python train.py --num_hidden_layers=11 --hidden_size=128 --intermediate_size=512 --norm="layernorm" --norm_place="pre" --attn_scale=0.223 --bias="none" --parallel_block=false --init_std_qkv=0.0644 --init_std_up=0.0644 --warmup_steps=32 --final_lr_fraction=0.0
Each number is 128 + 24 x the weight over its row's rms, rounded and kept within 0 to 255. Layers, rows and columns count from 0. The size above them is the row's rms in percent of the matrix's.

# layer 8 MLP down (transposed), 512x128, rms 0.272, rows 231-257, columns 0-127
size [100  89  95  93  83  99  97 100  89  98  89 105 110 109 100 102 106  97 106  79  97 106 109 103 100  95  93]
[[142 137 102 103 145 139  98 170 109 117 136  93 137 129 169 119 124 132 154 168 107 144 143 175 106 127 156 134 160 121 148 112  96 118 126 106 149 150 132 109  87 129 136 127 124 118 113 164 128 131 131 110 178 151 133 116 143 146 123  98 100 127  98  75 126 119 129  93 151 166 122 115 133 107 124  87 100 119 148 110 138 165 126 144 132  88 126 125 133 125 112 126 162 141 117  78 100 164 115 134 176 144 129 129 125 144 112 121 193  97 109 146 130 116 128 151 151  50  96 123  84 138 153  86 118  92 121 156]
 [125 138 114 141  93 118 122 115 122 127 110 124 147  93 163 147 105 121 139  95 132 139 108 121 124 123 113 153 135 166 107 116 140 111 132  81  66 112  93 124 172 117 133 181 104 104 163 134 160 175 108 139 122 117 118 123 156  80 128 146 150 126 155 133 115 141  92 121 125 145 127 145 129 140 133 153 102 150 137 151 106 118 148 113 173 147 131  99  76 135 132 132 186 113 174 166 172 148 124 142 131 130  90 133  77 135  81 134 161 135 102 118 147 138 139 148 157 111 175 102 179 127 143 141 137 153 139 133]
 [ 90 162 162 149 136 100 126 108 120 106 115 126  77 124  96 141 117 168 104 129  80 130  88  92 119 140 110 152 149 118 105 144 100 117 165 141 152 132 161 140 116 144 140 107 122  77 129  86 126 157 143 117 163  98  92  78  91 135 147 104 118 146 126  88 117  93 100 155  81 151 116 141 104 123 161 108 133  83 128 178 100 128 164 124 100 129  92  94 153 156 111 136 132 124 137 122 101 138 115  98 124 116 128 128 166 120 106 155 120 141 132 122 147 147 130 140 111  85 111  99  94 135 141 123 167 128 153 127]
 [109 130 126 112 102 123 143 107 126 127 120 156 147 131 156 126 133 154 106  77 132 124 120 157 100 142 151 160 133 144 135 134 155 154  95 145  97 101 130 189 160 139 132 107 114 136 120 114  99 151 120 111 139 150  86 148 117 127 130 133 108 103 111 149 125 158 121 167 156 146 112 136 142 119 145 137 148 101 116 155 196 104 145 120  97 138 150 176 128 133  95 153 143  86 132 156 105 149 117  98  99  73  89 164 147 138 112 130 139 191 145 138 124 115  67 158 182 110 148 107 126 115 129 113 124 107 107 154]
 [166 126 133 128 138 130 144 114 135 165 154 148 102 133 161  82 143 124 128  69 137 134 143 103 134 111  91 123 151  80 145 147 103 137 134 119 109 162 111 171 174  97  91 153 152 147 154 156 185 155 145 166 110 126 108 149 120 131 133  93 122 100 114 139 162 150  85 115 110 136 148 154 139 129 113 127 137 102  90  96 150 122 144 144 155 115 104  94 123 159 137 112  92  79 102 184 135 110 142 155 155 142 131 151 131 143 144 160 132 113 125 150 123 134 138 144 100 121  90 140  98 118 102 123 148 168  98 149]
 [ 99 122 102 159 114 100 134 120 141  95 131 111 153 104 119 118 140 117  89 105 146 116 137 111 115 196  93 143 101 119 169 127 138 167  93 150 149 137  96 112 130 158 144 153 151 158 153 137 164 142 108 112 100 132 109 142 115 144 133 181  99 144  81 141 110  87  99 141 168 141 168  94 109 105 121 100 151  73 116 146 137 127 132 132 137 138 146  86 101 143 110 147 146 109 152 147 104 154 133 143 134  99 161 138 139 118 142 120 113 163 158  60 171 142 111 144 112 109 121 141 135 161 139 130 139 132 111 100]
 [135  81 124  81  67 126 110 112 112 145 132  83  86 127  93 107 166 134 107 104 147 115 152 149 132 107  75 111 171 116 146 103 131 123 128 109 163 121 178 141 106 169 125 125 139 175  99 124 102 130 138 152 132 156 127 113 105 113 102 145 154  81 140 179 131 135 152 113 150  95 133 108 116 120 129 154 106 119 103 125  98 122 184 114 146 140 116 123 132  79 148 149 148 166  91 112 135 122 142 166 100 154 132  89 153 101 153 102 121 131 130 100 131 128 146 119 126 131 156 128 120 114 138 133 120  93  94 121]
 [ 95 114 148 101  91 134 156 137 116 123  97 111 136 139 140 112 147 139 134 149 121 153 152 160 126 146 154 142 122 125 108 113 176 140 174 169  78 118 120 144 148 105 165  91 180 103 125 113 153  88 161 106 126  84 117 130 146 112 115 151 144 152 118 122 111 116 131 154 173 149 144 131 119 117 123 155  84 166 126 130 164 167  96 169 148 123 142 121 137  92 129  98 109 147 108 133 144 105 144 120  86  96 119  86 161  83  98 135 170 120  93 143 135 114 180 113 152 152 128 133 120 153 118 116 149 150 146 124]
 [134 151 144 165 127 125 107  90 142 148 125 142 166  94 157 134 125 117 119 138 131 117 112 121 113 113 135 161 101 166 154 117 122 139 105 122 132 136 145  66  96 138 119 141 110 166 159 120 104 129  96 165 144 129 137 107  80 144 153  89 102 123 133 140 135 124 132  83 172 123 152 127 125 164 115 102 153 122 125 119 139 126 162  99 165 132 118  92 113 123 128 110 132 119  95 126 125 115 130 123 109 182 146 126 170 197 119 154 118 111 109 169 107  76 105 136 123 137 150 136 121 146  73 131 162  60 136 109]
 [114 136 141  97 135 166 105 135 120 122 124 159 128 129 148  78 105 160 113 134 123 132 103  82 143 160 127 169 113 132 145  82 130  85 168 129 120 172 103 139 148 106 109 149 146 112 143 147 142 150 130 127 107 161 104 128 116 140  93 137 122 146 134  82 109 161 126 137 116 230 125 142 146 128 130  91 130 128 116 104 107 116 140 149 170  92 102 101 111  90 173 147  86 149  96  93 148 149 118 136 126 129 151 130 129 134 160 115 115 139 114  90 120 151 144 104 125 148 147 144  80 118 140 110 115 132  95 119]
 [117 164  90 132 126 127 158 142 103 138 109  96 151 119  81 175  91 138 138 125  89 124 158 144  77 135 107 105 148 105 119 162 106 137 124 146 138 125 104  85 106 152 174 125  85 109 104 126 140 106 108 143  95 117 115 112 101 112 121 155 139 132 146 127 114 150 125 148  76 122 125 130 126 108 113 114 112 104 135  90 111 109 147 121 102 164 133 124 115 147  99 123 143 145 110 163 176  73 111 127  92  87 165  99 127  94 129 117 140 163 134 123 168  95  89 157 142 161 150 110 147 142 106 137 166 137 114  94]
 [110 138  99 111 126 155 138 157 133 170 150 119 178 176 114 143 118 148 127 118  78 124 126 119 117 131 134 136 123 113 126 151 149 130 119 110 134 177 112 110 131  94 181  92  82 128  78 107 127 131 173 116 108 123  70 143 102 161 102 142 105 123 124 111  62 102 146 161  98 122 152 124 105 145 138 126 121  81 134 107 152 102 166 145 119 151 145 106 166 126 140 176 104 149 153 126 139 116 123 141 127 138 150 115 111 182 139 109 138 139  97 137 120  98 136 109 164 132 133 118 105  82 150 128 162 130 117 131]
 [123 189 146 148 129 146  88 153 115 145 107 127 137 110 152 153 114 146 183 120  93 107 144 116  84  96  91 143 112 115 126 123 165 169 161 168 104  77 138 154 116 120 120 165 163 165 166 146 144 129 120 156 134 116  86 135 155 145 108 120 125 157  99 137  67 133 125 119 122 106 134 165 108 110 161 136 121 134 123 141 144 128 130 116 134 113 116 142 134 121 147 101 134 144  95  59 106 125 131 147 153 134 162  83 114 172 139 114 151 130 108 147 125 106 116 121 135 124 135 120 160 102  99  85 118 151 156 135]
 [138 113 144 141 138 103 115  98 145 163 104 141 100 159  83 102 132 141 157 154 126 124 108 163 134 129 174 144  90 117 118 176 160 158 147 142 125 133 126  99 169 174 154 123 100 161 134 104 126 135 152 157 120 131 118 108 111 140 109 135  89 134 110 107 137 156 117  86 127 153 126 105  98 122 146 108 166 101 157 109 147 127 118 114 141 140 164 137 144 141 158 144 168 159 177  76 152 111 133 109  87 126 122 119 118 151 141 149  76 129 145 115 164  94 153 123 124 123 170 135 111 132  84  93  93 105  94 135]
 [109 129 169 114 130 148 144  98 143 116 124  84 167 141 137 162 126 124 135 107 119 122 101 101 137 121 170 110 131 159 114 123 148 161 164 127 112  92 153  95 142 135 136  99 150 106  93 137 120 105 131 144  96 121 113 116 146 144 112 129 100 159  98 130 119 125 127 103  98 117 149 134 117 126 120 124 106 146 131 154 164 140  78 161 134 121 100  91 143 131 165  93 138  93 145  77 152 141 190  90 116 124 139 133 150 101 152 135 156 192 147 130  95 137 171 126  71 137 170 121  93 109 165 121 145 101 124 113]
 [127 121  96 118 109 152 115 130 126 146 171 153 110 171  98 178 109  84 133 130 115 157  88 124 142 109 133 136  88  90 132 167 132 119 173 170 158 135 153 137 140 133 143 139 103 115 118 150 118 161 123 141 117 133  97 129 148 155 111 110 105 137 140 126 102 125 153  57 120 103 102 154 161 148 110 127 104 159 152 156 132 161 137  99 137 118 108 126 146 145 114  76 113 103 126  86 112 139  72 155 105 131 155  72 120 135 115 132 154 112 109 135 101 135 158 109 135  86 128 105 123 135 136  79 111 114  98 133]
 [ 83 124 141 151 142 121 107 143 125 160 135 145 154 109 118 139 100 150 130 154 116 126 130 161 148  84 134 121 105 110 118 158  76 144 144 129  98 102 123 114 169 114 138 134 151 137 124 122  78 104  99 138 133 114 118 123 112 135 117 158 126 139  98 145 100 117 142 147 133 114 101 126 117 119  97 145 155 149 108 177 128  98 132 199 128  85 150 176 150 181 144 114 161 157  90 116 151 127 135 124 138 134 142 136 120 121 136 116  99 164 152 152 120 107 165 112 145 118  99 101  72 109  83 139 160 162 168  92]
 [159 152 138 141 136 126 171 144 180 146 146 119 152 138 175  74  80 158 174  96 143 168 136 118 121 120  86  85 118 145 162 113 132 113 125 148 154 104 157  99 111 153 162 125 128 118 157 151 108  96 117 156 114 116 104 119 155 142 106 163 156  81 151 146 110 123 103 125 165 117 129 138 103 138 155 125 126 123 119 117 163 108 126 115 141 159  95 114 104 161 104 155 115  93 131 129 127 136 109 165 141 157 116 107 112 131 125  88 132 162 132 147 130 133 127  97  94 151 127 149  99 112  80  94 123 153 110  92]
 [140 113 141 145  94 114  89 133 121 146 133 106 107 147 105 121 116 134 155 108 164 120 125 151 111 109 120  93 130 103 133 100 153 136 136 124  98 136 147  94  78 131 105 109  90 108 145 143 120 152 130 120 117 153 154 149 148 148 104 123 125 170  71 138 122  88 104 137 162 121 147 129 132 166  95 151 141 120 162 120 116 140  94  97 195 135 122 132 133  97 136 148 146 172 102 155 145 186 116  85 101 137 116 125 104 136 135 107 121 170 137 104  97 144 156 148 111 170 130 121 188 148 158 133 132  93 121  88]
 [147 127 124 155 161 145 141 175 133 174 151 132 128 108 143 140 159 116 130 170 120 133 146 115 114 113 131 143 105 131 145 153 182 137 129 117  83 151 101 125 105 103 155  69 147 130 119 156 138 135 113 125 145 124 142 183 123 120 129 151 137 107 154 138 171 134 111 126 132 153 168  94 150 105 149 120 140 154 152 136 159 138 154  92 129 135 130 126 165 107 125 168 133 129 129 202 176 167 156 115 176 142 122 158 123 142 130 121 164 159 143 102 112 115 100 116 131 152 131 134 197 130 159 121 127 110 150 143]
 [121 130  94  46 138 131 100 129  94 164 171 142 112 117 135 137 131  97 114 101 126 156 142 119 122 138 129 100 131  81 108 130  98 151  87 139 145 136 159  99 121 113 136 124 126 114 120 153 141 127 157 144 138 167  95 118 125 112 133 132 110  82 190 126 119  87 140 123 144  99 172 105  92 135 111 114 114 148  95 116 123 174 189 112 109 136 129 109 114  96 112 145 163 163 130 119 146 106 156 158 129 111 115 171 130 152 120 137 102 153 148 124 128 125 133 118 107 132 130 119  93 100  94  63 126 121 120 111]
 [126 105 147 135 139 117 117  80 118 129 115 121 113 123  98 162  84 131 112 111 114 141 111 139 146 110 144 141  89 129 100 137 123 134  97 183 127 119 141 121 141 144 101 118 115 132  98 118  87 112 142 146 121  94 118 117 157 140 148 104 117 116 140 142 152 159 136 147 158 125  92 129 129 147 100 148 126 112 123 146 153 133 113 119 174 125 104 149 140 156 160 174  89 143 134 147 157 133 148 108 132 129  96 148 143 166 160 135 123  76 154  81 124  93 131  61 190 132  98 140 175 178 143 163  95 148 147 156]
 [146 133 150 147 137 105 162 131 115 146 178 120 143 169 163  99 159  92 121 129 127 127 133 147 142 165 119 130 134 120 130 133 134 141 114 127 178  77 135 154 164 128 110  87 132 146 130 105 112 103  85 138 159 112 136 147 132 120 118  88 115 159 117  89  91 114 107 109 135 152 116 173 118 117 150 166 112 172 118 112 131 118  88 106 159 125  94 103 139 125 189 136 152 130  98  91 138 122 111 134  95 138 131 133 132 111 128 138 157  91 114 170 117 110 165 186 107 148 111 118 164  97 132 113  93  97 101 135]
 [130 121 144 146 160 112 140 120 156 117 155 110 123 157 156 118 149 169 116 133 110 119 174 131 161 139 130 153 110 112 118 155 129 107 147  95  66 117 118 133 133 119 152 150 107 139 109 107  91 152 128 140  90 135 112 160 155 115  70 151 131 139 186 138 149 158 100 128 156 154  71 151 106 190 155 157 114 112 159 183  86 115 130 121  99 128 152 123  95  70 141 103 122 113 121 155 113 188 111 119 101 150 129 130 123 142 128 128 136 113 146 148 128 132 125 117 114 136 104 129 102 111 144 108  99 147 142 145]
 [121 135 117  99 112 124 145 150 115 159 167 138  91 126 105 128  99 128 104 131 158 139 133 181 105 151 106 135 118 161 160 127  73 132 137 131 131 152 110 161 138 135 121 154 161 104 142 115 151  83 134 133 109 159 154 141  98 103  83 138 121  88 143  96 104  98 149  82 128 155 158 142 139 107 153 120 114 138  96  99  97 102 131 169 120 130 120 138 184 113 150 147 170 117 121 100 114 153 161 155 156 117 149 140 154 143 103 135 125 197 144 115 106 119 143 107 139 142 109  80 120 153 165 124 165 125 146 115]
 [100 109 109 118  79 181 135 141 109 136 118  73 121 105 161 127 114 151 150 182  96 113  99 109 106 154 166  93 161 140 149 150 129 123 132 124 127 131 147 154 106 154 117  96 117 117 132 106 159 148  85 139 137 128 111 117 119 156 117 165 181 118 117 152 118 133 127 146 148 147 129 100 151 151 137 106 150 168 125 109  91  95 152 120 117 155 101 114 117 125 128 141 148 142 147  88 134 125 121  92 104 102  78 129 113 134  97 149  75 121 113 133 163 106  76 122 110 142  97 180  99 114 139 109 129 137 157 112]
 [ 98 132 118 141 131 176 134 110 114 114  77 110  89 143 119 164  91 160 132 135  87 160 149  96 106 156 145 111 138 133 149 118 147 139  96 115 105 167 131 126 113 108 104 110 147 108 106 153 117 141 122  69 144 107 157 161 142 125 142 141 149 160 156 147 137 127 155 125 115  85 150  80 120 173 112 153 156 148 133 138 145 102 138  92  69 133 124 140  97 141 142  89 126 112 149 152  70 127 131 120 173 157 149  99  97 100 145 101 148 141 109 146 121 109 129 135 111 147  93  90 134 154 147 121 140 149 151 129]]
# layer 8 MLP up, 512x128, rms 0.249, rows 232-258, columns 0-127
size [ 98  94 104  93  92 104 101  92 105  94 101  97 106  96  98  92 100  99  87 100 102  96  95 102 108  91 107]
[[109 101 136 122 152 157 135 161 159 149 166 125  95 158 113  94 106 115 151 165  82 102 152 166 175 144 136 127  85 148 135 139 118  94 162 131 107 166 127 112 103  93 120 145 132 106 132 147 116 140 135 153 102 125 101 126 131 102 145 150 139 129 122 154 127 164 116 124 145 115 126 102 140 136 121 145 114  91  86 116 137 132 121 124 123 145 174 142 161 145 100 155 149 187 143 125 121 159 133 124  99 141  48 100 104  81 156 104 168  99 121 119  98 125 143 121 159 130 162 141 121 159 142 117 115 143 143  94]
 [108 150 145 138 153 157 185  92 179 135 103  79  64  83 160 129 116 122 141 106 131 133 120 108 150 120 134 123 124 162 170 159 144 162 113 138 101 129 113 135 136 138  89  82 150 116 105 150 153 145 115 132 136 142 154 148  88 138 151 139 214  98 122 120 125 141 174 128 104 141 142 159 140 137 146 114 140 138 112  75 110 132 107 111 130 105 146 132 177 138 137 127 127 124 161 116 123 129 123 161 145 123 141 102 133 124 142  67 134 129 111 135  82 107 118 131 123 109 140 118 141 118 101 124 122 102 101 126]
 [ 62 138 124 117 123 149 143 132 130 148 131 101 125  35 113 118 142  92 152  97 118 148 161 123 156 133 140 108 140 144 112 127 139 151 127 134 141 160 111 127 102 145 107 110 149 143 110  89 134 130 171 132  99 146 141 140  91 148  85 142 104 118 118 108 136 133 137 122 139 125 161 122 130 109 119 101 103 126 143 143 139 161  69 131 134 150 128 109 105 150  93 126 131  90 130  82 139 109 150 176 134 119 121 140 139  76 140 126 103 135 108 138 144 160 103 100  86 203 121 105 115 142 133 118 123  81 134 106]
 [155 130  87 115 115 152 133 133 122 141  96 106 111 122 122 148 123  87 154 171 127 121 104 158 108  96 108 158  86 147  79  78 147 115  88 115 115 147 147 120 154 124 118 130  94 105 129 111 104 102 100 129 145 153 155 137  87 176 132 141 165  77 128 109 117 143 176  97 159 126 103  72 158 128 106  80 112 115 157 121  95 136 113 119 151 114 111 109 132 104 136 142 173 123 131 108 123 128 122 112  91 138 162 101 100 126 113 150 116 107 116 127 113 108 100 122 165 127 141  97 102 138 139 104  96 111 120  84]
 [110 147  76 150 119 128 127 142 115 106 148 109 106 140 137 109  97 114 109 181 156 132 128 126  76 167  86 164  95  67 140 124 169 103 126  85 151 122 123 108 113 132 127 111 149 137 133 106 148  92 152 124 120 154  81  82 135 168 132 147 119 126 166 105 145 127 142 132 125 132  93  97 133 162 131 139 147 141 104 131 111 128 111  79 118  95 136 142 107 102 127 138  81 144 163 105 137 130 101 181 152 126 141 134  90 156 114 141 144 164 141 119 120 152 153 135  66 124 126 148 153 134 145 108 124 123 158 126]
 [122 173  97 136 150 163 115 141  92 132 138 134 117 119 159 122  78 173 137 147 113 142 146 111 101 129 133 102 100 122 129 102 133  72 153  98 118 140 142 121 120 137 129 161 138 127 129 138 139 138 111 137  77 120 132 140 135 115 145 150 112 114  98  90 126 151 118 107 133 107 157  60 113 148 127 166 117 104 128 146 184  75 114 169 151 120 124 132 121 135 133 129  95 106 127 100 130 114 156 158 168 116 142 125 189 136 136 125  74 198 141 162 125 107 121 141 125 133 148 129 139 157 102 108 166 127  97 118]
 [143 178 153 125 110 116 138  98 128 166 112 134 108 187 126 143 160 153 138 130 165 164  80 106  97 154 100 113 156  66 158 147 100 157 103 129 169  96 161 135 116 171 119 136 108 168 111 155 154 123 115 124 153 134 119 133 124 132 136 140 102 112 157 125 110 108  88 133  99 141 153 127 118 130 137 111 133  75 131 119 147 109 154  91 111 119 122 153 117 152 109  92 124 140 125 120 111 149  74 143 114 113 146 113 114 139 155 168 112 106 130 122 114 142  81 124 125 118 160 147 116 143 104 122 108 166  78 159]
 [135 139 109 103 115 132 142 122 157 154 160 135 115 167 110 141 130 118 128  90  84 129 189 118 143 103 109 153 103 122 126 102 193 141 139 115  76 110 109 111  81 149  98  93 119 100 129 126 119  85 104 143 137 115 162 131 113 124 116 147  88 127 152 149 156 110 112 139 102 127  76 139 115 182 157 117 129 140 115 126 137 145  69 129  70 139 113 149 100  97 139  69 151 136 147 147 110 148 146 115 121 130 144 125 124  85 157 147 115  99 117 115 142 115 167 108 114 122 142 125 129 107 168 131 134 120 138 105]
 [108 173 121 155  91 146 122 140 132 128 124 131 143 157 148 129 105 116  99 112 119 136 140 127  96 134 187 124 150 139 153 119 180 128 148 118 128 165 124 145 134 136 120 127 153  60 188  84 106 147 147 163  76 119 110 112 125 141 151 142  73 134 122 162 120 196 133 134 131 123 121 106 105 123 170  77  87 144 134 146  88 122 114 120 113 132 136 126 125  87  97 103 118 127 127 122 113 139 116 101 130 112 116 114 134 170 135 127 147  80 116 110 102 104 115 136 105 128 107 108 124 124 159  76 118 139 140 150]
 [ 96 121 140  95 109 126 133 104 122 130 128 117 109 156 127 110 154 128 112 135 130 152 146 155 154 105 167 154 106 158 115 152 130  80  76  85 131 139 137 137 147 115 116 158 114  93 121 162 151 118  99  85 127 147 129 153 170 107 166 103  89 172 134 129 132 128 107 174 134 113 141 103 133 137  97 130 141 130 170 171 104 135  98 104 141  73 146 124 125 103 139 105 123 136 125 127 178  87 108 119 149 121 158 157 138 113  91 175 127 108  95 105  99 154 108  77 146 105 134 137 147 141 120 124 142 158 131  84]
 [156 148 160 177 127 148  99 148 129 145 158 120 123 146 111 145 147 165 145 108  74 108  83 121 124 142 136 141 142 143 138 121 132 123 127 142 136 109 168 138 151 122 156 139 131 141 141  96  75  86 137 130 112  68  84 166 124 164 131 155 169 127 139 158 107 144 119 118  80 155 132 137 161 121 101 122 146  99 133 183 148 132 109 132  78 158 153 127 120 161 133 121 123 103 138 107 109 105 119 152 123 133 138 139  76 126 159 120 156 128  83 171 127  91 114 123 102 138 100 100 149 164 151 137 120 142 150 133]
 [154 152 107 182 120 167 122  94 124 153 105 128  84 105 106 122 153 157 122  95 128 114 139 118 155 144 122 133 131  88 132 120 113 112 183 117  72 152 110 132 142 146 128 113 108 148 100 172 123 138 127 137 124  91 128 140 141 160 126 139 142 110 110 131 135  98 143 109  96 124 133 149  63 128 125 120 143  94  99 115 162 105 160 147 144 146 133 189 119 147 115 180 128 184 104 109 138 150 167 160 137 112 133 142 111 148 120 156 146 120 115 139 157 123  88 185 110 122 142 125  91 112 149 143 130 164 141 136]
 [131 101 111 125 100 140 126 119 133 120 110 141  84  61 139 119 139  76 100  82 151  69 111 179  92 136 112 126  97 112 154 106 108 133 108 121  72 159 115 154 103 108 147 108 159 138 134 141 152 138 150 103 128 147 138 118 120  89  93 132 176 121 139 114 131 120 155 147 128 133 153 102 135 121  88 151 128  92 103 106 150 146 141 103 146 112 130  95 135 120  96 118 106  97 131 104 152 102 153 109 136 153 105 126 176 162  96  94 116 146 146 112 128 151 116 127 112 130 160 182 130 121 108  87 140 131 122 130]
 [ 80 103 159 113 144 159 119 113 123 117 133 137 192 131 122 137 139 122 123 130 165 175 108 133 118 122 143 117 112 108 154 132 105 156 111 127 151 169 147 160 126 107 104 112 156 142 145 135 163 120 105  85 108 165 155 105 110 118 127 140 165 132 105 155 121 136 154 113 105 148 106 103 153 154 172 111 111 139 152 140 138 173 120 108 128 107 131 109 132 110 120 103 131 119 111  94 184 118 112 124 138 175 154 125 190 130  87  94 151 143 114  83 102 138 109 142 130 157 158  92 119  98 125 184 141 137 128 163]
 [112 150 174 125 103 182 124 151 121 108 162 144 153 148 139 139 141 160 100  93 100 151 144 162 130  99 138 150 144 124 156 131  99 120 162  87 126 119  97 139 116 138 102 118 144 170 156 151 157 110 157 143 111 146 165 133 163  96 109 151 137 117 110 147  97 103 152 139 134 108 144 125 115 132 142 145 120 168 104  99 140  82 110 128  98 115 147 162 139 146 102 113 118 143  99 111 148 161 122 110 152  95 123 139 120  96  85 123  47 183 134 146 118 124  98 147 149 165 109 127 134  90 125 134 139 148 151 152]
 [155 147 138 135 133 106 144 183  74 138 125 129 148  89 130 122 138 114 149 102 177 132 130 117  92 100 142 131 118 135 101 106  99 125  98 126 150 108  98 132 156 167 155 120 130 118 168 119 114 121 174  61 184 153 154 168 108 152 115 135 157 134 109 138 110 104 143 144 163 132 147 105 171 156 114 170 101 148 112 117 118 159 122 108  95 149 122  99 141  74 117 110 115 144 148 156 109 149 151 122 127  75 124 135 157 116 173 144 125 104 108 111 130 118 139 141 108 134 109 168 139 114 154 140 150 129 111 143]
 [124 131 143 148 139 126 117 111 131 115 141 102 100 120 121 153 106  83 100 125 154 107 187 119 105 109 106 133 163 148 134 129 183 132 146 152 119 142 115 152 151  85 120 149 147 141 103  81 136 130 121 169 137 144 136 124 119 125  60 119 169 145 150 149 145 112 108 131 133 159 132 103 129 124 125 101  93 130 129 140 120 108 154  90 128 122 189 165  91 118  90 150 122  80 149 127 151 118 111 137  82 183 124 132 129 108 110 129 152 100  91  98 112  89 138 135 123 135 117 106 140 106 181 140 124 155  90 150]
 [150 110 139 128 129 149  52 162 139  93 131 167  81 105 124 121 140 116 135 152 168 130 113 118  55 127 126 136  88 146 147 150 119 132 117 148 136 142 141  56 113 139 165 106 109 126 113 172 106 122 167 167 132 139  93 136 111 159 142 136 108 128  98  98 154 135 116 102 135 169 114 127 108 163  99 118 137  93 118 148 119 104 111 118 124 119 157 136 177 120 150 129 155 115  80 139 151  75 138 141 136 149 122  96  93 136 136 117 129 139 119 109 110  76 125 115 107 137 123 115 159 131 111 146 132 134 115 130]
 [101 143 135 140  73 101 103  88  79 137 124 125 168 112 129 102 120 133 113 125 183 105 174 116 141 119 111  90 177 164 128 126 135 127 138 143 128  79  89 122 171 144 110 125 131 147 105 140 112 130 107 126  83 153 121 106 118 138 114 109 138 171 103 143 136 124 130 137 103 172 121 141 162 116 121 114 140 101 122 164 107 106 115 131 111 134 145 164 136 170 124  81 124 145 188 142  87  90 127 137 142 125 139 100 147 156 134 163 130 132 149 147  90 101 130  90 125  91  83 136 119 142 138 106 134 128 100 125]
 [145  98 130  76 130 132 147 131 103 132 159 143 136 111 163  93 142 158 113 144 157 159 131 170 124 138 131 114 116 148 108  78 131 106 104 119 164 139 154 139 133 161 176 138 158 156  95 142 108  78 130 150 125 152  91 145 125 142 139 164 139  92 121 122 140 106 136 182 129 134 133 130 101 144 112 129 119 143  99 124 153 117 127 173 115 143 128 128 153 130 103 139  66  99 137 116  88 103 102 118 155 170 131 122 138 113 127 109 123 132 107 124 125 166 155 109 129  74  74 138  95  90 144  82 128 106 135 159]
 [142 125 143  85 133 130 121 124 107 153 125 161 156 114 142 141  80 115  86 146 159 128 145 183 122  89 179 187 144 159 164 145  90 109 110 133 107 159 142 145 147 122 145 100 146 179 162 128 129 171 154 118 127 137 103  99 140 111 159  71 142 120 118 135 144 157 114  92 132 121 116 124 122 170 121 136 149 149 146  85 142 135 144 112 117 152 123 113 121 139 164 121 146 137 101 124 117 159 113 110 132 112 143 117 138 139 149 130 133 141 121 113 107 108 178 110 143 146 148 127 177  91 115 120 116 133 148  57]
 [148 131  89  99 109 135 176  85 107 155 163 137  85 157 134 151 166 134 137 129 120 116 137 176 135 104 129 123 115 115  95 113 131 102 154  85 121 124 135 129 156 165 156 114 127  89 136 113 183 142 110  77 123 140 178 133 121 112 114 107  88 147 106 151 162  93 147 134 142 108 108 118 148 130 144 122 151 143 179 131 142 102 127  86 172 128  88 120 159 139 115 125 123 107 122 144 139 145 120 144 143 119 143 141  92 110 112 122 119 143  95 115 106 102 144 135 152 108 120 156  82 110 125 163 144 165 119  69]
 [117 123 164 112 121 158 139 158  93 128 108 112 121 143  91 120 134 161  90 111 133 102 103 128 146 165 110 139 114 138 122 125  72 161 137  86 173 142 136 100  94 198 158 163 131 166 133 137 139 151 127 132 115 185 136 149  78 109 114 122 126 103  98 100  79 126 133 134 131 150 109 141 136 137  88 143 147 111 113 128 106 133 172  86 141 171 131 146 122 145  96 116 130 114 127 125 151 129  98 150 129 107 111 183 151 133 127 155 101 142 102 106 155 128 116 141 112 119 146 121 141  89  88 126 161  99 127 137]
 [ 98 134 130 138 146 124 141 125 135 108  90 133 153 145 135 138 100 116 146 123 116 116 141 130 148 122 111 142 132 128 143 100 157 106 169 117  92 152 154 124 121 150 128 160 147 107 186 126  97 151 141 122 123 103 161 161 123 139 165 174 181 145 132 157 101 136 142  70 126  83 138 101  99 115 166 117 169 145 130 140 110  87 138 103 111 165 147 176  96 121 147  97 112 111 135 141 140 112 139 138  72 131 106 114 161 114 104 127 135  95  70 135 159 116  95 155  86 154 111 147 155 145 148 108 154 140 115 115]
 [129 114 147 176 105 114 107  95 111 122 132  92  94 120 111  88 151 118 120 105 110 131 151 108 153 109 110 125  95 145 112 134 140 170  99 111  99 160 120 120 155 120 134 132  98 125 143 119  98  77 150 135 130 165 118 111 136 102 124 130  99 105 108 117 139 127 102 138 132 173  99 127 111 131 103  93 122 132 100 124 168 148 168  83 103  97 130 155 145 139 133 137 101  51 145 145 135 127 129 129 104  79 148 133 119 162 126 136 136 108 214  90 117 119 136 114 129 128 154 148  69 119 119 112 146 111 136 119]
 [162  88 133 140 119  90 107 115 109 128 141  97 118 106 130 161 152 107 112 175 152 107 164 120 131 142 121 173 119 105 104 119 144 146 164 157  99 158 119 152  83 136  87 120 159 131  74 156 128 155 171 129  67 137  94 177 118 147 148 139 110 154 102 132 128 123 153 102 125 135 164 157 137 103 106 116 115 128 140 113 130 118 118  97 171 131 182 135 118 135 120 142 111 132 115 112 124 116  84  99 130 142 165 119 122 132 172 122 108 136 107 146 106 168 147 108 121 156 172 156  96 116 113 147  96 130 140 127]
 [137 105 154 127 118 148 121 123 111 123 147 133 103 140  79 164 125 143 106  83 100 175 158 105 186 132  97 115 138 128 163 121 158 106  80 116 144 140 129 106 183 137 148 152 142 127 126 121 153 151 100 128 151 130 137  50  64 130 144 116 124 120 119 173 149 119  99 116  89 175 140 116 136 115 145  97  91 143 152 131 167 131 119 123 125 140 101 141 120 119 154 104 147 141 131 124 149 140 133  88 130 114 148 119 121 119 115 159 131 106 106 120 157 109 134 119  79 148 130 148 102 126 172  88 161 115 126 147]]